config = dict(
    n_layer=9,
    d_model=704,
    n_head=11,
    n_kv_head=11,
    head_dim=64,
    d_mlp=2816,
    vocab_size=16384,
    activation='squared_relu',
    norm='rmsnorm',
    norm_place='pre',
    norm_eps=1e-06,
    positions='rope',
    rope_base=850000.0,
    rope_fraction=1.0,
    qk_norm=True,
    attn_scale=0.166,
    bias='none',
    tie_embeddings='early',
    parallel_block=False,
    extras=['some layers without attention', 'local attention windows', 'shifted keys', 'normalized values', 'hashed n-gram embeddings', 'a smear gate', 'an embedding shortcut', 'learned residual scales', 'skips across layers', 'capped logits'],
    init='uniform',
    init_std_qkv=0.0138,
    init_std_o=0.0,
    init_std_up=0.0138,
    init_std_down=0.0,
    optimizer='muon_variant',
    lr=0.00862,
    beta1=0.95,
    weight_decay=0.0,
    lr_head=0.00656,
    warmup_steps=0,
    schedule='wsd',
    decay_fraction=0.797,
    decay_shape='linear',
    final_lr_fraction=0.0,
    batch_tokens=[65536, 131072, 196608],
    seq_len=2048,
    doc_mask=True,
    train_tokens=1407000000,
    steps=11186,
    dataset='wikipedia_en',
)
Each number is 128 + 24 x the weight over its row's rms, rounded and kept within 0 to 255. Layers, rows and columns count from 0. Numbers have three digits each. The size before them is the row's rms in percent of the matrix's.

# o: layer 5 attention output (transposed), 704x704, rms 0.244, rows 390-424, columns 352-439
# v: layer 5 attention value, 704x704, rms 0.23, rows 391-425, columns 352-439
o390 096:106187153164132119154159119104109079116119112160118126111134146119118166108167155160152125116133133176143123146143112154099144110116133160149131116105120132134149083107117099117103145132096140143156115146103121110122149124116108121124121093127133165097103104148097
v391 096:147140130130117109124087138112102117117115133163118161126176124120106121165095101120194161121126136165136089150116145141125122148138135122123131147140099147143124148139137115130144141131123116105127122128130119088135105144127136174127095146076123126134142100130161
o391 095:127113173166080149103093081133106143155096141116134117097115115134110151053125127146142110111112149172091148157143139126118069119129146148158093100143115126121120117126096101151113131094119099126154124104157060170144144132128133106131162116108159144166124082130114
v392 102:127150131125110096163128096139088113162185131107095096174086127126123161136120137158126106078115172137110119139140125147179096115115126122135143144128143120138113093118096130146145113141113188125124106094114125122123118145176156122133129127121108108108161118087102
o392 096:092145077123114138138131131141095068094126157125137125123132134123141120133112099109094118118137070077118116139116055192127158132113156111133093169130094152155120131097138126138137149144162140108132152149167186128092152124113111103151109089148099097143152095096145
v393 094:103166176148141118125163147099119139102083126103126110161127122109142104083125123142116141161120155072113133146140145149121140147150135138147116111070111089102149106067113112121122107117174138140112157146142118056124173062107103153159115084164138145120120163060132
o393 094:086106131121121114097101086110145132124130154103135159109139111166079127159153163134124152123120108174138139149113115111141179117155137156143137134159133149114141122114147126108109153119078125108173132126126127135110152155143213142108092125117161116120109123101114
v394 101:142110144085155114112118138157149145152121128134081115129156130130130110111139136181170145109143109120088145108125101162113130095175081113136172123139133132141084163158102096112097119109082159158103108147117124148168166135107153112120152139120116127128124159195163
o394 101:136138117159159107116143146114154121102092122146088168091146126109124097116168116157100148182127137167133123120158059110137135110140115133131156114125096150171124106127125084183114117105132115111148131151102122103160089133104109101107157162155089132103120136120098
v395 092:152161114114108131139129093113112107144110135116140128141138114109119123113118137140140143133133126109115180157143125185130105138132107142116080178085129112160121154107129152175122110093095097122130118141115113136159131150113119052143085175122125159084136102124124
o395 094:096102106154144109152166103122140135103104064122138143107130112158108110090095119133162125158134155091172134126087124120123147118137112130154140118122122115137137132142103100173084094163148157117147118145126132114113126130164104121158106079142144128086136096149136
v396 095:141101163134125091122133101120111148092136127125136067140091115154136129126117117115064125135144146124076143076153161096093154125136115152107115154156159145144179172109115114170110147102127113117151125136169135169099121129150158167100145152104112175123133190129145
o396 095:139137139128154078146121158134112145139116147144094124137116151144129169091122116113119140124146134122165115155084099144123124122136129176116121102146133132122144119092132147120099147092102139138132156125123157143149180115153158130116168119128110121125183111145115
v397 094:082153113105171134169123115152123133144139104155180148122136153129098136125125156114157143120173121149187138100142096185080091109115121125094133072145185108157122118161132120126109133086134151131132121101128136091137131154111131164127127137136135126116103086118144
o397 090:147093152119125114103163170126096100169175166109136139108084130119084142093136107098115145097097146100140121156120095131115079123132133165166149130123145152160123085076120135123120129148119180110123125116147123082137096147126085098127137146154097156143099112113148
v398 093:131129131117079181137130133129106139096141166136116085134159162136096151127110138106088121106108118128125149157164135152155066159146097097159129113129143138109106119164132106087136110167115118150098135140175148131144107124179130118131144104129145144132132075119115
o398 095:137110147106135130149151143149150163070106148129141140096138120121151089157137119092125142159127127147082161082107154112147131166099115145149138116151116142118113106135122109104149124155113148138111158144068147115161134119094170083104071138138150127159116116094124
v399 099:116146166139112151133123180108100105135105069150114139146168149144086164102157123070133140110133132098126090138131129099157123109138152177114130101171117139134099113148122120148194076172157129097138118141152146135167139126144134112126112135116098123113105109118148
o399 097:096157134150121163077129112103130169137129177174108172096093141140070107125112100154125120161124124123160118114143130110170120148113142116160158128107131101109099128093139132152093132113143100129089104127142135153120131176106085142124136146144109149103132125124117
v400 097:120131123099101116107135178118082153132083108145101150129087128108111108109144110173110145128084170128111086116132122084059151104119145124140092138104138133144084123103145153127104134105132133118080162114118067134114094140101131125119091134164095144117103114116164
o400 095:090166137103124138125128119127136137121160137140152182112126105114120120164104137173127150112172099134123105160158118109101127141135116164075153134120124169085114148123111164134111155151135124107153119131164109115096157146100119113130112107114137129139132125100096
v401 093:130164145147106134098161106128111162153150118121123090111137128128146137126135105100202136099114117107139114153116112151141113142153138118103141089112115149083131097143061127109168092149101136151114107141138145168115091104145125086107131119150128105129126141158162
o401 095:104124113111135105098089128130189150110131154099151132164149115169088098139096111124123114142086138127132132098140137123154102110130108079119102115122128181170102087107137126147150116120112140173133117124147160144110061111142148109095109097105137123120114146142117
v402 096:115157103103118106126130091110166168122164129134121114161156092112141131150122163162119087128156096126092114115109139136125115112106181112146121126132151135115092163130108157100075093133115131103147092125119172137128094151138136139128132102114147174108087097141113
o402 097:127130135132149090143101161146161150140120176179109103147181100108141111095144128125130095140105141129099108133130097130146111123118136120135078116133122173142143090170118165148116145130100142105130114087103131127140164110094091105142110113079088113149130142171094
v403 094:137068116104126141145117115069138120132148128142069168098104154139105133158166124142126147135138143169117132120107104089126136111142182160131104143108132181160141138116125101136122156119129149125159099167110076150169124105155131141097115132081109112081141118069115
o403 096:077104120137133148145124126102141134152104141131157115143158117102131097135135148119130154169114157094136155115140131151126092162140126129157140141122173089078163115109127159106077100173175135106137104124167137135120170105100132075112121091150104116119109067155147
v404 095:105132129106138157128096137122133090129159108112128106117131162124140132113176128103147153111122116110146154090089138134111118105119107148103118130172118099107128098097122157129143100120139110131110091103124148130134136116140098135105077145080076128112136163139098
o404 093:150181138125129160116106098139186150111140097170110135089110125120146136145125146146089071128173133127119119149127119128072105126100138153149108162131144127121150130142090151124115093122108142116136156128111136102167129133086172155103129142121179128127152085135137
v405 096:107107073111129162130121126132055113150155160153112104143136128146133100162108140115130128119161161182153109111143111118109119053137142106121084129108137155116185137188113116094125118120120103152095135122093108181103075170122130120122128158115128108109094112141118
o405 099:153097159132124133122129137122108152122109160083171154155179138122130144139115156088111137121154139111123117111132115147184074168115154110109118151159145071146134109114157154127132175149167139079129113138149116123133101156096140095182123096085108155115152130104137
v406 095:108158123095147105129143128104134131157152109124146104147120108104154131153131180173102118143105106138160140129133089108139112107128176096131134133148117185121144133103117134117112158122116116091146099137108087063118110108103119132154121104120176169145154111148143
o406 098:128146101091082109136133093090153157088132146101131129147154157088149185194085117127111144109122147099124116110151125059111170103153157138136113100159096115138109148150146129144132129178119140131073130149106147095130139087143121160094100118180067103133088105106113
v407 093:122138119137097136129099094114126129138146100125071123125179134169146136108133126093149134121100143107142117139169093179094094121142118163107072092168108131124164135159154148162112147100110137127137125096132143109159108139098104147135159111160136129094121176148130
o407 096:174131169153109133126130129124146138106115147109116139158156115151090145094153146124139141118061128145080153152122164130142115122179139122171110136128147093102116170096135069115109091123060101137167141088115101145082160115158128122145134151089142104104172131124129
v408 095:095188109118104122152099152139141177164094153117099156138127114164106148166138106165176125110090116108160133128102121097132135104108153117119145111140117129117107106113150149111138136166117104091131104137122133133151135124072155158073155120132127143145133155118144
o408 098:108115137097108153183118144103132158141145079160143140159110161114150089129126102148121127119152152165089123109132146140139110128143145156112136123138116128151143154099107154107132118109137116130156084124124149141103122155155133095110094093125121077101131141114156
v409 101:105089082113141130113133113153132156112130145107169163111147117130126138115190145099166137162167107182122144125084137132152134136119141082135118152166135090114086118136120116134125172107096116124117131190094118136116131104105135099148154165086104089124144110134144
o409 101:095146151168113104100083100148130155124136089086101160090121094142144129113091126124119124123126126166077140126128114116124130140165134119101084112152121154137107157142069151149174115152079141102147101171123123133096119146141123116112165163122152162109128157098140
v410 112:154114097152114149104133139144123135116095156113134141113119116138128176127094168151096112173162103107142070104088144095121154159119109130112160112114121142144124158136127136154092146127137094155143104147126168135170118101114145176146165107137189124152163106144108
o410 095:131099133136135157147177136144107139131134166102163191118145166127102087133104157118106087116139108074122131133090151127158105124144173104160131122152148109120125128108135109128164152140137098119124180120154128149139069145138143093148120136121126119112127172079176
v411 091:091117121128116140115142160123149114119145138145143119133132162144166105123129125080145099154154122140121173110151138144104125097117130085123172136151136089148139166161113140092151139147136123095135159138124183124129156147093154080099122128115101161108120141162116
o411 098:107125158137147144118152136109164167135134151144190123109165128119097107137096131135095141123156126105103095110089175093171102151177137158093133149127161143089096101137109150132141092081172181098125120128127091133156157157132107109137118085138131104175113146110147
v412 105:118103140124104107143118152115107136152139078123152113117124170143128131112108099128136147119125146130108138128078121143159172107116106124099132119118108111106132103110104190136210131160168100109124130130149080105150134106157118099121152158117128138101153083060105
o412 094:161125127114160123102124119126116167175150134147117117100130147134126131123136108110118150132119184084127139157165128132154057180133148079129134142129139142141122131095162144094070113118087095142098126129079090108127099169120130104156155117120147118186102096087146
v413 093:130128131105128136128130138126149146128102184178194132123132118107096100153128127168154128118136118149129145123127082102140127152132111137121111132119149136128119139092093158108111138129107129155151141131140141121113126143157182130127117180123132099071087147135101
o413 097:095130119126120130120154106137135101136106109134118100113093144108093129140129139145077129134120119139140148184173153095084111084130130101159130140109146151096041108134178157142092100136103127119135139121124119119124123097137124166167158085142123176150117109116163
v414 097:141148120112111148104128106124125102129146139120119147084125144138101087136102097123124096106153124089145115118148102093103093103139141157169177142104107133131090101108083106142101114120170174089151124083203140161119140133146147112152145114147141112161133106174159
o414 096:125086087094108139128120133098153091132122114103155137098136156090126143110157101137100125133126093121123115125171173171092117081119100135051150130107122131113150152150116107168144153056105140151111140118131168180098105117144093137117115123108140115139110136124143
v415 105:118161135144140091162125131137095153153079142129147120127132107099111134108123156135137147097176170150154137124118169144128119117166135148146130131145132108140172121179161141112129152140151156082113128123134181138146128173165130159131120146093071123152110116169114
o415 105:150162148118161128114155102129170135127108124085118145129123128108160157124140151127126183114033163134114121123192159139109139156150144118135125133126134127156128142129154110166110131074146111135152111138117113096114100138104129161131133139126172142149114159111102
v416 097:127187115138127170126104081168156147143127104132144115115118100148111090164108155098127119117136099129115114152160187156131141158133141113103176112142121103101141124162134146149106099105114104138128101114129122148112084113109126110109121112147171138120189125100131
o416 096:128142133115165127124180153108099106126173122080191133131133148149172114168125128112125133164114127128164114118128103138131132139112159115117083115124129122148138201186145160122143097116114105175131157133175120140081144142135121162099144141132127142106153102130100
v417 098:115109152099153109157157091155117128160127081138103160119114152105070172124123127129107132101128106138146120130136135142143140121098091072110137149094115150159128157090116149130149151124150131108135115114163096164120126108106149193115094128142136144144171168135157
o417 094:081105133071107143147141122128127131161100088142160111099112112142161094102112096135168162175155122100132156161099092131150112121152108110120152116127122136123121111109104154122195155132105109116149130134159150143141129185113102173174154106143126131148137149105142
v418 112:128121098116140141138123121184129076118090151113110137119101094152109134126128151124094102126140157115142114140120126090089131154129104139115103084165126094154086140083096106137084171079104169075126168120133144141139141094125116166174175114127158098200137136106140
o418 101:110131121139147106160107108091096130144150164132147188130113122109133169165112136103114072120126100141114142120103148176100120148143107138119111138085152146104117104136106115152145099122108139142114095092131140167141155155109126080157083116140118168145144149145133
v419 099:140145119106158104128103142077132128154116128139131124126124153102136119127121167056130113109116126141162092147111143142094149157102146165119135065109121138116129084146131130157198099137129079116101144155116116140100126141106122133140112126118109107092127108092090
o419 099:083135130146123155117119136143108123158102168133131164118109121103119133107182137127126134082144167157111094105128169102155112133137165123142161161139172086097120124107066124114116107157123111117125125119139086130147174132062106124122111135117172100098134116174147
v420 098:112089171130119153145108127086128104147122099148154129146148127134131171128152102142098120155133129114103137104126154129169149146153113100128123133079109148097150111115120155145167139189126118106121127100128120118145151082144150160081120099134148155096104127076115
o420 099:092110135126104158095145133148150121160162164149117115132093177107187152136079121108135125151121114127136113088120106124166136079115164129119078163133111148173111131107089109107145131107130101079139142133141135173116121115173126092147106106114162093142164095130167
v421 094:077136091090132143111125111132104097136154093124119131143088168099153122120144102119164165141099164140158118115142101120075121173141144137129098125107139105100150105140142146111124103116125137145127078110118091092134158084158168111134143143159151157140121137120102
o421 094:163121110153160196093086130053132120131181119050141124109113108128079105129130135094101181137184102108100150133112127153149143134182127138109124137159159100097115149148141153105125148131150100125100146109116082122108126119117119120107103132136087073127146132104157
v422 098:146122125128076116110123122162170080117103108150046114136121142134085144151151093114138161132147131122137137162105105109112204144155147150141087097195140128154150125084120136163132085075138140091172104176108175108115135083158072165120155068108158134141122144109144
o422 096:110112106114129143143094129142085143124134095176113119146110126098117119134085127122095102095096115154097143138156171114135140100122180139151130119092152134125155094155140140122116119133101129123144121153163071123139191149176099123175184089116123121140111129119106
v423 098:166138105180104175131150126150147123111122128107080105152146130138114103175146085156124121075150109145138109103081153087114160170144131145100126128150162139115124162135156101126094072116087138137119177146120145144185096090136135123152089131151149141155147135130125
o423 090:129089110075149123148095129167099122114169140175129129106112146147124101144123102122161108147140142096128079141106153144158126115106164128128090136154112108124178129108163162100075102123154137181127076150147137105141156116152139134121136069138137129147107100178074
v424 098:112128113125134092137098164108113138124156135136132176128118120119151137167135170144081160134137128115154140163111135078118121187124157168096146093147160150163146111163095144104045109104138108120082160136083130147153101145142123095085138131121103139123101123151118
o424 100:069122113156098138123132133151163147114107126110100113137127103143104115108101100115115169154118190112132123151151128132166133091127107060170123106135154151139125128134168123133106098147135102113123126163114109076162146084115120095134120164106156123149156128159141
v425 095:149134157160112136093123132117162154097106146110107134135132147088167188102116076141111138133102100120085122114138135168127104129124123139171112118168135096097089156167111128120131106133112138134107139149163136152079138167158116102108127126131139143140133136113127